{"n_head": 5, "rope_fraction": 1.0, "qk_norm": true, "warmup_steps": 483}
Each number is 200 + 40 x the weight over the matrix's rms, rounded and kept within 0 to 999. Layers, rows and columns count from 0.

# layer 5 attention query, 320x320, rms 0.0855, rows 0-8,64-72,128-136,192-199,256-263, columns 192-255
130,218,200,145,144,183,192,192,242,152,179,234,193,204,223,224,229,170,214,191,148,189,207,176,123,196,241,178,199,261,255,204,181,224,177,203,202,151,174,215,214,216,239,231,198,179,216,179,192,117,207,207,190,235,197,215,159,242,201,208,183,199,213,256
194,167,240,265,241,164,246,225,173,182,189,186,201,243,222,169,201,157,174,232,264,224,175,197,252,218,162,233,202,165,203,185,198,175,191,215,175,211,239,190,168,153,172,179,189,206,220,165,217,288,214,199,209,186,234,216,208,211,226,234,247,218,162,209
190,244,176,140,145,231,194,183,222,175,205,239,227,145,210,218,195,225,234,174,141,196,248,167,184,195,224,185,185,260,180,243,148,251,214,197,210,168,156,208,217,213,231,204,209,230,158,205,190,115,190,209,168,231,204,128,227,254,164,136,137,186,206,217
141,175,177,131,224,189,241,208,231,187,196,183,155,196,206,189,197,165,141,232,127,229,215,209,154,202,173,193,186,251,229,210,181,227,133,199,137,178,163,243,249,226,276,150,175,178,230,206,205,166,203,192,208,250,238,274,186,177,208,198,180,212,196,203
224,154,215,237,287,201,221,205,190,213,187,143,151,207,182,185,201,151,148,207,259,224,171,157,252,215,191,218,193,166,219,194,204,155,155,178,199,183,236,214,191,196,175,194,207,181,224,211,250,280,192,191,218,204,233,242,185,131,232,230,238,199,182,177
232,209,201,178,222,215,168,188,175,222,183,204,247,198,174,196,178,252,181,169,218,217,176,201,243,198,217,212,198,189,203,237,203,184,220,175,263,242,260,149,170,156,114,170,215,183,198,213,191,247,179,200,186,159,199,194,232,241,220,219,187,185,196,178
153,288,146,156,109,212,168,173,197,184,160,223,259,184,212,214,191,227,232,138,118,173,247,216,239,184,230,188,182,218,196,224,156,226,259,230,270,200,171,148,191,211,224,197,234,219,172,182,148,136,194,227,193,201,163,163,231,220,215,199,161,234,176,247
220,176,194,222,249,175,250,246,238,182,256,275,212,201,219,192,193,178,192,230,155,254,223,161,168,225,202,271,157,190,196,192,169,212,165,182,157,152,149,227,265,208,231,178,202,256,235,219,248,204,222,177,254,269,231,224,204,166,259,198,209,187,213,189
166,228,177,154,141,233,177,164,208,123,192,211,227,243,256,185,224,265,242,189,203,177,234,248,179,208,231,169,165,217,152,261,163,202,239,204,219,217,203,212,215,124,263,162,190,212,171,148,107,173,135,241,197,166,165,222,187,220,206,234,211,228,154,182
183,232,105,214,155,193,228,216,178,182,141,222,243,170,237,207,122,240,176,205,190,168,168,194,238,177,201,211,207,191,155,144,244,162,313,250,249,199,243,112,160,195,205,251,237,172,175,223,137,171,245,219,210,161,169,178,212,203,236,195,187,280,219,208
230,153,203,250,243,238,190,193,202,230,235,260,187,143,182,160,212,151,245,181,102,216,257,237,183,220,130,239,216,191,213,141,228,171,136,189,229,221,175,235,205,227,267,204,189,209,163,194,327,242,211,201,237,276,226,222,169,214,184,211,268,173,236,139
220,253,139,162,128,155,176,185,162,180,173,159,198,223,225,235,107,258,210,307,271,203,163,133,208,180,265,166,186,197,110,216,214,172,284,184,224,167,249,116,200,181,178,195,195,205,205,212,116,125,184,189,183,167,162,187,183,178,216,233,170,295,240,250
233,170,183,240,151,201,177,208,169,217,213,277,208,120,199,155,149,215,173,174,133,185,204,233,193,227,149,252,185,199,154,177,208,156,225,194,246,167,186,170,174,222,223,261,245,173,189,238,193,248,200,207,208,247,138,188,211,185,235,166,253,195,246,159
209,138,247,226,252,248,190,170,227,238,226,236,196,189,145,154,234,174,224,154,132,226,216,220,163,245,168,230,178,155,255,206,169,189,159,192,210,186,174,230,238,201,222,163,187,178,160,225,264,248,167,201,246,258,173,210,171,270,190,219,232,123,189,198
188,248,201,192,224,205,203,151,193,203,190,140,148,246,226,249,229,168,257,243,213,166,212,163,202,187,264,149,238,216,227,199,218,190,182,157,143,214,202,243,233,209,190,159,179,261,198,196,173,166,194,202,155,210,220,204,190,174,151,221,183,199,187,205
223,275,196,143,173,192,234,186,220,175,208,137,192,274,262,273,194,205,212,256,315,160,160,156,219,159,265,115,246,251,172,261,205,238,263,164,187,206,219,178,227,152,139,190,193,220,205,203,139,140,183,204,159,150,166,219,192,179,152,167,148,286,161,196
231,169,198,223,143,218,186,235,207,221,174,235,223,140,169,180,189,208,190,173,223,163,205,196,169,236,173,206,172,198,136,209,149,188,242,235,279,128,202,127,199,174,152,233,200,160,246,207,175,226,125,198,209,250,162,208,191,137,210,246,208,176,203,213
191,186,186,191,237,214,211,261,180,219,196,155,163,288,238,152,177,231,211,203,161,175,186,216,251,182,231,190,274,251,163,155,191,212,214,193,213,225,236,233,235,208,187,194,178,226,197,145,242,198,213,224,192,141,212,148,173,246,142,193,172,240,184,172
213,195,219,154,256,207,189,230,217,186,133,172,273,252,142,183,191,152,205,233,175,138,155,243,241,174,226,209,249,219,260,230,208,208,186,196,126,233,191,182,199,190,208,194,200,191,242,159,203,237,182,179,194,211,222,159,233,229,173,218,207,228,242,205
297,122,145,296,87,266,218,191,233,196,226,272,94,129,139,97,163,246,165,262,132,164,155,194,123,267,51,259,127,144,209,209,208,144,278,189,260,159,227,162,175,176,151,205,224,63,218,233,211,240,175,164,259,146,138,265,206,116,295,249,189,193,238,229
105,238,245,103,301,181,198,191,206,194,183,133,245,254,224,217,254,198,204,125,211,227,223,161,203,155,284,146,267,187,227,204,156,208,206,174,134,188,261,183,189,194,242,188,195,251,209,138,170,203,209,244,137,260,236,233,172,269,176,179,215,257,197,161
167,239,233,144,246,218,207,206,202,235,201,197,291,209,164,162,199,156,172,226,172,204,175,201,222,200,184,213,177,226,283,248,172,221,121,209,208,271,176,196,197,226,227,187,183,242,235,182,234,212,184,204,213,272,223,201,238,292,157,213,213,206,196,185
237,180,152,213,132,191,193,226,196,188,187,219,142,171,185,140,203,190,140,217,172,173,162,222,178,207,135,236,147,186,179,183,201,156,221,247,247,190,185,142,183,160,171,216,245,165,208,212,198,227,194,180,211,159,159,228,214,202,225,203,182,206,235,207
216,194,221,241,132,183,195,181,167,223,264,253,149,216,260,234,202,242,161,181,207,273,244,190,157,197,159,217,187,157,163,186,211,220,231,217,269,137,223,248,202,215,230,186,225,166,186,186,224,199,245,256,193,188,209,254,172,154,207,185,180,227,178,192
162,203,226,183,202,165,168,166,143,263,197,192,245,249,223,225,167,177,197,198,211,231,251,194,243,159,273,169,223,197,159,209,211,268,222,179,181,185,207,228,205,202,255,176,235,222,203,129,163,208,223,228,140,169,239,177,179,176,160,163,192,235,246,217
239,256,271,201,242,239,157,188,214,217,167,163,284,263,116,240,187,219,226,184,227,158,159,170,144,205,290,220,256,234,264,220,176,252,227,116,139,192,165,180,208,164,197,237,160,167,210,164,156,222,192,195,221,197,130,182,194,261,168,234,184,205,151,188
223,192,195,188,223,137,180,236,172,231,178,131,242,230,229,210,179,144,253,162,168,223,232,208,274,188,234,200,239,177,194,145,210,171,225,243,158,224,187,220,193,213,269,194,258,241,192,184,178,170,208,185,185,207,307,176,234,233,160,195,172,204,161,125
166,221,143,149,154,206,211,133,237,239,173,214,183,264,253,245,172,158,270,228,251,222,192,163,240,157,210,167,230,183,153,207,203,172,211,207,194,240,223,172,166,146,148,213,160,178,208,241,202,226,174,286,170,205,202,189,135,169,179,139,155,263,193,220
214,164,255,222,275,224,228,241,134,196,232,207,208,157,171,164,244,210,210,142,167,150,171,284,221,259,159,237,131,188,259,149,212,302,190,193,196,215,212,253,199,212,149,207,250,193,237,187,139,195,224,174,241,237,206,153,242,294,178,264,264,145,237,166
92,252,202,183,189,210,211,180,259,208,141,177,195,184,216,213,199,208,177,217,244,232,205,182,182,158,220,209,260,187,183,202,164,230,256,235,229,158,175,169,167,237,156,136,221,188,165,119,227,162,235,226,172,212,160,202,237,204,199,115,164,319,139,266
204,234,157,181,167,164,193,193,151,227,128,222,162,244,239,173,185,155,181,222,158,254,135,203,216,177,167,111,185,149,163,229,186,146,205,179,244,199,170,157,139,218,210,193,161,169,210,257,262,196,166,247,202,259,164,227,181,190,255,143,207,237,187,153
198,158,218,272,236,205,196,162,159,231,179,204,199,149,189,142,202,209,186,173,171,200,189,235,165,255,158,280,121,195,243,145,166,275,252,227,275,204,252,248,149,245,159,204,228,227,187,223,131,210,194,229,238,234,151,193,230,230,213,229,235,181,225,185
195,159,222,215,230,179,225,216,196,159,225,207,224,192,167,197,202,231,195,197,217,205,239,198,202,158,207,205,180,227,238,208,238,207,201,195,197,202,197,303,205,219,258,236,192,233,183,183,226,206,247,165,201,173,158,168,262,234,269,237,201,145,208,207
217,207,119,151,212,245,215,168,254,200,245,208,180,191,205,254,184,208,197,165,226,198,251,165,215,171,231,200,261,176,174,248,273,114,198,229,213,233,191,211,267,219,239,221,190,231,186,182,217,232,162,211,124,148,187,191,228,179,178,115,164,260,247,167
214,261,179,223,163,225,190,267,191,217,145,228,232,210,187,217,209,187,232,152,138,194,114,204,212,205,183,174,236,185,241,180,166,203,214,200,217,150,135,128,193,208,179,178,186,132,225,215,188,215,181,248,214,235,134,205,176,187,192,150,172,216,190,186
144,222,191,195,180,207,176,178,225,172,181,195,111,239,187,233,233,140,213,240,170,251,193,197,141,195,241,149,195,189,237,245,179,193,149,170,189,141,238,160,218,171,171,155,199,210,206,177,193,179,201,245,125,226,218,244,187,213,207,193,188,190,232,232
236,203,148,177,208,184,224,202,181,247,213,212,207,189,223,161,186,244,175,166,181,207,168,213,227,187,193,252,193,179,214,173,216,206,213,229,240,237,243,198,164,198,218,220,194,219,161,216,194,213,178,204,239,186,168,159,218,237,201,193,206,218,224,185
136,218,209,186,192,225,167,182,200,148,216,168,153,223,200,239,203,176,236,238,193,214,237,196,154,189,228,134,201,185,230,239,143,200,156,154,196,194,189,196,231,185,219,179,198,201,240,130,198,186,199,236,129,240,227,243,189,202,235,209,191,189,226,214
211,239,203,203,169,172,172,190,209,194,183,254,177,176,194,219,214,221,129,256,137,234,110,218,192,181,206,163,186,217,221,245,135,208,204,245,215,178,282,130,186,190,142,213,200,216,214,229,184,187,165,238,141,219,183,221,191,222,199,177,135,206,191,169
221,180,199,240,197,192,222,219,188,222,195,217,218,180,192,151,194,240,177,176,169,195,193,216,200,209,170,274,174,161,185,164,176,201,252,231,285,179,197,230,164,193,183,199,170,207,157,235,228,230,198,184,252,214,232,157,230,186,177,187,200,170,228,157
227,181,217,247,257,213,198,182,212,171,232,220,241,214,170,185,170,239,242,182,231,151,238,197,245,188,158,245,210,208,237,156,170,121,167,181,185,226,133,291,203,284,243,194,154,166,192,186,236,230,232,202,216,191,145,220,220,184,165,167,229,205,195,224
190,183,171,189,225,175,198,177,248,163,186,185,188,196,266,215,145,133,232,245,269,223,231,180,189,193,245,145,220,188,190,219,249,212,154,164,144,200,225,237,232,200,259,217,180,181,238,154,196,161,236,193,155,178,232,145,219,203,223,175,209,212,225,207
227,259,271,248,198,219,201,201,217,209,162,152,206,214,213,213,230,203,200,145,156,218,121,198,125,220,229,145,190,224,189,186,147,171,235,167,179,125,223,95,226,196,128,227,233,199,240,167,180,188,176,220,167,196,190,229,153,202,220,279,163,208,216,199
# layer 5 attention key, 64x320, rms 0.0767, rows 0-7, columns 192-255
125,331,137,74,185,191,231,170,218,162,156,175,254,273,293,273,195,235,253,208,265,181,238,150,278,69,338,134,253,266,178,266,260,211,215,221,128,210,225,216,201,236,240,190,143,243,146,135,177,113,254,223,187,171,231,168,193,199,210,121,160,240,260,265
256,142,251,275,210,268,184,207,184,235,195,199,166,187,136,136,204,186,191,202,185,175,172,265,183,324,127,220,162,157,231,181,174,210,221,163,201,187,156,167,214,163,146,194,179,189,289,248,255,301,121,185,205,203,183,241,209,206,168,206,255,116,212,194
190,140,188,141,165,177,242,236,217,160,135,203,202,259,279,267,219,213,206,214,275,186,146,227,322,162,288,199,266,233,180,219,281,191,227,234,129,221,193,209,181,212,191,196,188,196,188,162,103,162,217,231,198,135,305,175,193,191,225,189,116,171,227,245
132,260,134,92,201,160,258,161,283,173,219,161,247,240,262,252,206,262,238,206,177,203,245,142,251,186,289,229,285,218,199,192,169,222,239,180,176,220,205,234,173,266,216,159,187,220,182,152,119,141,273,240,184,204,282,148,207,217,178,183,167,240,177,228
191,141,282,275,251,263,239,252,221,278,174,177,220,118,158,119,265,163,182,152,193,164,196,251,143,352,117,241,165,187,256,90,103,230,202,174,210,186,136,175,270,172,193,188,223,160,251,254,235,275,146,178,208,241,224,248,166,159,171,208,223,151,145,219
260,133,225,318,211,205,132,287,144,217,203,178,179,171,137,162,107,214,143,158,181,246,196,224,151,257,114,205,188,160,188,124,177,166,181,211,321,141,226,196,198,182,156,237,255,163,231,131,196,247,142,145,246,238,211,217,141,193,223,243,221,176,191,167
226,241,223,180,179,145,237,217,220,242,161,215,198,178,260,268,197,208,221,224,238,226,228,142,259,97,264,148,248,255,137,142,260,183,201,240,127,251,278,178,151,283,241,209,225,240,181,137,228,153,284,217,248,238,198,155,189,164,243,174,149,226,245,231
109,276,142,137,130,170,217,181,239,181,225,213,176,254,222,203,129,264,202,196,206,163,273,136,202,168,325,171,260,245,168,260,194,230,274,222,211,213,261,188,181,217,175,183,183,266,212,187,119,158,187,224,140,162,227,180,243,233,130,162,181,257,197,186